Weights of a small transformer language model: tied embeddings, a variant of Adam for these matrices.
Each number is 128 + 24 x the weight over its row's rms, rounded and kept within 0 to 255. Layers, rows and columns count from 0. Numbers have three digits each. The size before them is the row's rms in percent of the matrix's.

# layer 7 MLP up, 256x96, rms 0.124, rows 123-156, columns 0-95
093:158119137143142078120159147155097124106100189112152150094115124127122144106098096138084123117114112118126145136151102134101095072123105141129122124128127183092146138096129144099151177121141145100153172123128174131093121123135118103153092153109114122161096111133168122105160105145137134128
087:098173104100139131099113115155110164109110077123127136109117109083108093146157136149145112136111127153143109115086109152086133135130123137169087153110143111155145160107155182124136157136136109161135152129116172152085136171144093161135117097146133111111106156110125116138146104145113083152
119:176152073112124099133144112115126143112146145116141114108155146089107104184105153141124149125154092126115099162160111163117134082104152146130187111105175105111138118124154118183100109101154124109114159124129097151128130147139118103130155130107141156104156144139147108154146113101107107161
089:137124124119131122081105134126135077149108133122133130098123136081140132158162157188153079177130151116135123099142120136089157142141143100120148115137130158157101106104120159125124126132144080111091108135118167108095156150105097140110137136146137090102081174147116155128141113142120101171
092:143125132092159169136110131176100133123147151153137183092167123159123115127180099128140112119097129108075159142148130120114073148146115176155125083088109143116139157093131091124125097134125119133107114080147156169085131141144126104154127141142128117140141130112108110124119137124132129166
094:116127062143138138106130066117144135121143133077124119143091133112143146109144167136114102158114149175094112117112119132133105143116172156138115104110090140155127108126147120118127134161146121137171101110165113131141138147090098112096142163136090123157160137106162132198161133130127142149
104:113130092148165100139157138126127141105072116139112156092123159123094127148150132129090177178114170146123116168113159131150123171100133099142157129117165148123126152127140102127118135133151115113129116110112090148120140135147124086142092115129109058112091160122116128151119070113149132141
102:121115118075115150151125104117159142108132152147123130119113141123128171122174106098091123127083145134104115152126119170060104144109130143105077142119176137112145174145100122141102100142173135127093111112166119137099144128124113101147133150136106101143146123117175117146109073106141130155
094:121136122151096140091127139133176119084094122094156144112116113079124110130126116156115156134114179102102094138123110138141112102171129143167174096130158108152113126135152070168129130130135103076169138113113134118121115140152141123143132103114118070150102124109137098141113145170161125118
113:122122123077096137108137139152129194147148104132134141098156145094123101141172115184112066147141125137094119123136120152138123167126132103142122095103116109132123145119118111117107109119131114108098180126165107155154140137136115130145175133163109106134178173106114084135147117106122118159
096:108103129160113145088153134159113107122136147121137165110130125117152143114107157137129171151118139160118072111126099120117089119107133137112152095142123123091111122148122116156133090080162147116179126129103112127117152164083106101178177116158087122101138131083140110115174147135117110136
093:126127126083067117112156146145198140118136147085145124134160092090168116130109134095109174160089112130113078122105112140129157091110124148116136085138122159120144126115131132147109132110152138119143149166128103127096138146170112130136173139121133110142084151140168091118139124132138154127
095:143104089137173132111122144166161112111120142114152108146126114135140166128095145130147126098088121121147115100141118154129088098147150164185146069102149113123085131118112085092102117148133083117124113105132161111140155184136124075137115148161110143151130113127124128154163118134148114139
104:123082139093156153119145114141186154141119151138099156138112109123131121200125122158128110136135142109099162137130113130125142081108123143176158122123159130111086127114107133102122141122126111103146110068172092151108126119162157083121148128158139095131131136123116142126108080089156109118
092:134091113087105134100134139140105152128110123146145114119142129131102095123179116139141099143158136151096122091155079217124155180109137119111146151118185100134161111117148130129124119095114127104152121139147132169135133147108128140123098087126107108124162154093116134100133088143111142144
088:119160130109149073138120125164131082121137134135122128116136099122136123094151157125096111143098139165120125121147114174104132141126129137093097146123147163151104084114106122089137102164137131120136099164134203152063141147128093122157145151134102111147137172133175122123121121119150161119
098:146098112156155119105173111140122103171117067119133148141136139100136108134135155131146155124154143102104130118167118114106127077133153120089142167114174142105108157092089092137146133109158132088118142113127128131137136118172125117161133116115126132088137146141132148068135093133147069148
089:115143107149131102100154096122150115143151164117136177127149152127130118139208141129137173138109169101098137116143111119105106110118112109192110139120123133131127119087098129129137115148177100109098167148143131173093144096114132142133114165112131102156110139142177130129151129153092149110
113:146107110124122152102126163124175133110118112123125142114129136061124109160181116146187171179079152116142112163135119150117138147145179093134150123106149157102125184110109117145120097131155122113124119075109141136149140132146084135127117138107104128177122131125151128139122140124116140104
105:116113135153141175141167114148125135145093108091116113133131071108167121160120149116201123154122184149101110141129148130060121120109124156158113154121116125104082138094153124112133100112163121124111152115120130123102125114137117087146163127146126086109129135117149092103153142146140134159
113:130112116124132089105150129151110153122126091108098119124108073107160132112144143131126124143137164133145079177126091123122111155123110112141138093111110132156130106143149133097127097087147106142132112139119133165144172133078106114176160137182120109119112149087104136150164162086148168141
092:145100055149163151114141134158145129095115086075088158160134152113141130099091157187179135119154151149113104128114121118116138138157138130123113140104114119114137118152137128082160115112135135104106134076155124106152122160132114151099109117154130114148104146089133151119128116111118102162
091:142081121130128118137138134141116151110112160173098113107163090117137146107144118123091110106120168157110153193126123106146119129118079155136132090143148122129121111123129123162129125096076109085137154147117155143092134185096131127101113118151081096140117102138134106133171105128164106142
107:139091103139146116154165151107130116129082110151114163114130119138118110135146165131143123123132121153124067121114112109121121114135147101135141174126145139102145156102098120120068131131140121101129151089127131168117159210150121138140138138185143111125088137123174120114145103099157139171
100:138107130085152145170173121149139121105117109094156166142131133114127150119136096156164115116099128111144150078125060157101138121118156140149096132106110140108111129136173133113140096136183134139154096135149145145103165155132147068152132103113130126143119158134112101134104114121104078132
093:116107107110167116136143140142171114084164128133131180147117147107152161089124101142169091155084124119130154131156100101133127108157143105136099135120150170128119112124113139125081077123132123100141146141138157130070128140125116126189130138097142107182148125111092139117110106120120118160
095:143106159106141084133137115147113108146091145121117125055111107129135091126120143169134093170117109165131201165137121084162107113122175138153137105100126151123150111119145111085146100135146122147157138115140147108121156147092155108089157145134099105165128149151131135129116137131135114125
086:126117148107147114132130142116102160119086160090140117049154104115141126146115144129141112122116096124145114162127084133107101119095095158172142132143152117101115106120112141144159120132142104104143130135108194131109149172157155110138151110142139091120097127121121137118091124177127070156
091:165099131142125094065123096084168137136107095109144164128103123115143146161197130152158139131151153142099138135146158120111141104107161108148130122133126157117118091150131141102096135105126122134128135058084101142105133141068157099110150127156143121130127132120147132146115161126121147142
103:125109128119109106116128153108126106127112133122085176132170103120102106136134151118155135160125161160098122134187124159076156124097113151166119136123161175110156132152162162121152133147130117116140139105139163123094143136159104079112170085133122137103131143111133157094130093134148092160
106:138138127128132129120155112132150126119131130125131128103097106108152147181157120157109114129131130138102147164136090110126104099105185149125156105099179099116107148127093094118084095164126146150135157102196105133095170142091149144147130131111112128155140147164130091129121124075110106145
088:137134088070118137119132142131185100080134173149167141137155135136104109085128112157111143111104107132117113109146113148111152134120135140125144124118125153123126135105128129127153117106123125111127155125109159134059109163096154170149147118131104094105101171134163098115198129111094138120
094:156152105133126118135163146155103153121102079132093132179125111118134113121115139152144144128104114128147162129139107134128142118113152094128151142112136081129177139070099104090142171114138109153121153171125100107136128158145094115140152134146104110136078102085141127109158115099113089178
105:134104119083133124134143140138119134095120171115137115125129124109156154120148106200113132125095164117126153135139102110140105067089138157111112120117129146066151203124128081124134143121146155134159130082138144116149126110143135117121143146108116098133117144105095134166085115131165128153
# layer 7 MLP down (transposed), 256x96, rms 0.102, rows 123-156, columns 0-95
091:104145130130151149136107101111123122115103093105139140148121146107084100127152169115142080162131103120118149169124103128122157165133112135106103176159126104120102088136129163128150116149135121113095147133134160180150164105171174127136150111157132112119142151078088125144096103137138121080
092:077082169144122101122173135114144129093150165162104073147136120145139165136131148114151135163127129128118109120140139120121149111104120132132144111107085111113116126155114134111157143113109152123109147149110135080098056121162153142100127132077114104156121137159146140141117174127144177123
124:199127157151108157139104115098101154172110118141146063136077120072148160145152134144119142113131107153137140142102111119139123125125137078126128119085140138108151144154167103111170158097138118143130105129118148097123131105088125127129156144151137151149116140100132113105167102113136125087
096:128142104106149132122164133148128125080147131155069160157136157127093151072103151125122108103130122149120114149146123099134169120139131130111125193116131133090128150112106138112174102089090178134146108133132119097152142153071100151148153151151144134100151124135145087140130129100122109126
093:124124138158114133132112169109170125139093146157110103125125137153090151074046109099126102092130101125135131124123101106129143152112151154153111142135138142119151124160116149104145107097097133147130163118155118104113162113104144134063138125144114187097122132167123117156119108143160131150
090:144120144125137122169114101113113144143173127163165148148125152139162133104118117109151106127098069127090121172120100125134104114140165104144127116103146107139127153130155113113117102086142136061160121118098089146124093106179116124141119138158166147114085140082148124138170145126126153118
113:148134088151106167120152115117137096128137136133142110091124157132103134116165097122169107106163130197114145135148157105137103119111141116120157129093109115106123081137117138112136100156091149159124085099101167112123140148086142104142144138107130116103111101116148144148163129137205141139
093:086121126153176142138130131140090174143144099135118097088126153160149134149113160143120179131129133142114122076145135164103083125103119127096098112093078145134126149114149099128119136106153138172137155126091094108195106122128128112149142153077150124103150122141136143128116133147124103134
095:103132139120142149144135076131174144103129124135127071157105174120134123128115111134140102130157101169138126136097148105148108164115099143127098126138123080124151142122098133150109092162079163164105162104132102126110091176096160133166141099179107093130131133119138125147155126141109120123
116:156084151113156098112146092113094147133144129142134152133097162115135160105158106094098056145133170112132104120147118127114118161130134152121169125118147125122123126145110119119111114132122109138133145138153141115147205130106181090127137103100178150106121068121133130143139120116117162103
096:137181159086111135142104127132142168081126135146112145124132119095144120133127132109151114157163177109113135177101123129137156107141169145126168148132133149135161124129123098136129126113103113128073151135124092127116107079131148112156063114096109143147149122146104122135070153081117133135
091:148141123129111138115121188131144136124118054138133099117132172130146171143125141126129140135167138110109150142158143153105092140164142139147138151157128118128139137111097086096151139116083079117103110107161100092138172082095118151136147154140145153109134116147101120076096134131129100127
088:127113138161155103118146102143130107176141160099121107169119140135098109133133131158107149159129091119103140159084139124147098166132157069120143136079126155083165108110144175134136134085120105140105129149095109123142089104144152123118122135102115184158133138085115129123125150108148150112
107:146091127157144098191136116145133101135122137170131116105122135124099121113138139126119118166103133118143131140155121148116116144112073120111140108146141136119092161131139142149144139134137137134093178122164096062076089107152124157085106120120156112087166178100121136168110115133144121134
079:150149149141095139174116141153125128114110133121150146097162153137124149165094139142109160143116023124143113176140127122130095107097141158139177126137103113136124127123118133147118153112107136114146127103094149108127077148123128140175119107111127137144111134140182132132095109099138090110
093:158083150103103112163131115119110115143139102095149116135099130114143149148088120100115171175115103129191117161169150136131140101187122071165132120131116140133136156126162160131111113162104159122133122166105115098103082099138116110129132106146120123139147142119120171097114134141107129112
097:119113143091107146124131128121177114131094137099110115094128122169149107117184119108087136090112135143145179111123103140172130105127117140128140092109147128147138112195113128108115165144120151109129132125139107090100164170125172111068154151117134122140139138184138111122146096126127113133
078:127112103127176113139127126068140133114132093109147100142120129133129136173154122163130103117099127134130140157115160156143149157146137137104144109141084097155135145170137041141120127134096123140121109095108115137154145122084167121139131137103115107130134162099081148134170117137153080141
107:125056125144140153102123164109166101071135135171145136128120112149152142133134156193117133124144164145167124108095127172144094134163154142104115129106176097134129131123127118094129115110108143132112147089122128088175085102144145130137126126107102137151124155100135130144142092128115146110
110:149126142141099132134143126121138138106129101135094114123136096124131139121069126138147147116147157140112151149123097078126131152165136149131095121085129144115104070153117165101137139087122126150113162122151171113129172135140125088088146177110166151149107111166117084116163130097125145171
117:138121156137147115116138129129135142107112077141151170102113129097160137125115155115130115175104131106146099095105158111080120183132126102157134097126124133168114132137125130107131107118144113139119163130095124085073150130137178109089128105152146110122098135199162140153121130146163115157
088:075117122124106171134095114134135100150094143151166114132128150129104088157081106111131127145112081125122123109133159164119164095169152130132102157112139151124129134165116140129108105162136138140117142146086152158136138112136080161150150158076105129158142098129140139161131125142093099084
085:100164139111125135117152123135112126144152119088171164140109131149146092162109126118150129139138132102095115094126158125123143134122130106175177177179138128142172133094145147111088110092127109174136115129151101093105121102153148151125151141147103122127119087118129121064106145106089155126
106:136156127155103092107108106113127134141148140132148102155128142091136098108119086120129149093126134148134094073116111130151122146089144154137139120178176107108174136121134098083102130162109128173184110126141120088108111141151122132119140139132132129153149145171104141126184104158108094135
103:092164111143106145111104146164149143095140138128138134093132131131158113136177174102116142147119098116082109152115152144082098108116110096083101153144105116166166160128135147087112174115120133127138170099112116121140147076116107140128129126145167169117131120121179106139107135123127140107
092:130134104122106148100082096149131139137137107133105115125155136172153101130133155132136115097162195091106125129103115115085147125123117156107150162100133125070114093132149112123185136098109166151118126114112114133133148157151122113134117109154135137098070166163112158148129137172117113117
097:140132101123146175108107126148087138132128134082133110125108128160108135113147084118098108101104110104084140133129127139150125167125122124098112144119139159127137169132144156114147119080094163120111197120118114169107171140122082088130148118138142150102152146201130133135103113142109135146
094:115108159140099121125100140141161131151181102158146115158134161099141113081110151132134135139123119136116107139109136088173131181147094109145122122158123136085178145101123121144115129154089104144117108132139124135179110105134121165143104101164093107128129121118177174104118116120109087101
082:102133127128153090090142142150125137099130172153111135124125101121186166122127131148138131123121165182131109107113090165102124155121162144090145139140137100122141087169128072093151115139137143122134102124124146092158137111093124088125137125079112143128135148181117130121122101115154086155
104:113130100110112142081141101112147177135109116129084123173143137178162110107101115152175120142127132137113127103109125121163119126162138132127135135088130069146097151144112137166084119125144102125118089118133130118193167125107137153116121156134151138159114162110072110139119151155118123113
101:078131127123102141122120133131155128090150105132170118122133115089094138122091133131114149165081119140120121159162146151137128109130147149148128146112108098142142107140168147138094109161135143088121099074110116153181058139151123144158110112146142117107105177087124124125133140163157120102
094:094123139133146139171115146148129152135145126146148159133106136155097123103147172121105117165136101093171122181125169125077124100166111097105149114177149151123124122073127139175137083105124144131100122130128127100142103109116087177150123120093138119140137101126125137115138117124115080153
095:184103103127138128125151110131174122077094141127125113091118113131069139092191146141138147129165105086160124109141135149094095120132118156099093118158135117132112119174117130103145125138153154141138079089133120119115176118116111117092129166120165121126134144152152119139142116113156118110
104:102104109166116155154083096141141130133109107152149129122148137135096075129124163095142171097098107138100099175185129138119153156123123065135148118129137138129133107116141144138168155134140128156126111132169136152145113100152117140173066092114133089120092115111133139141131125147117131138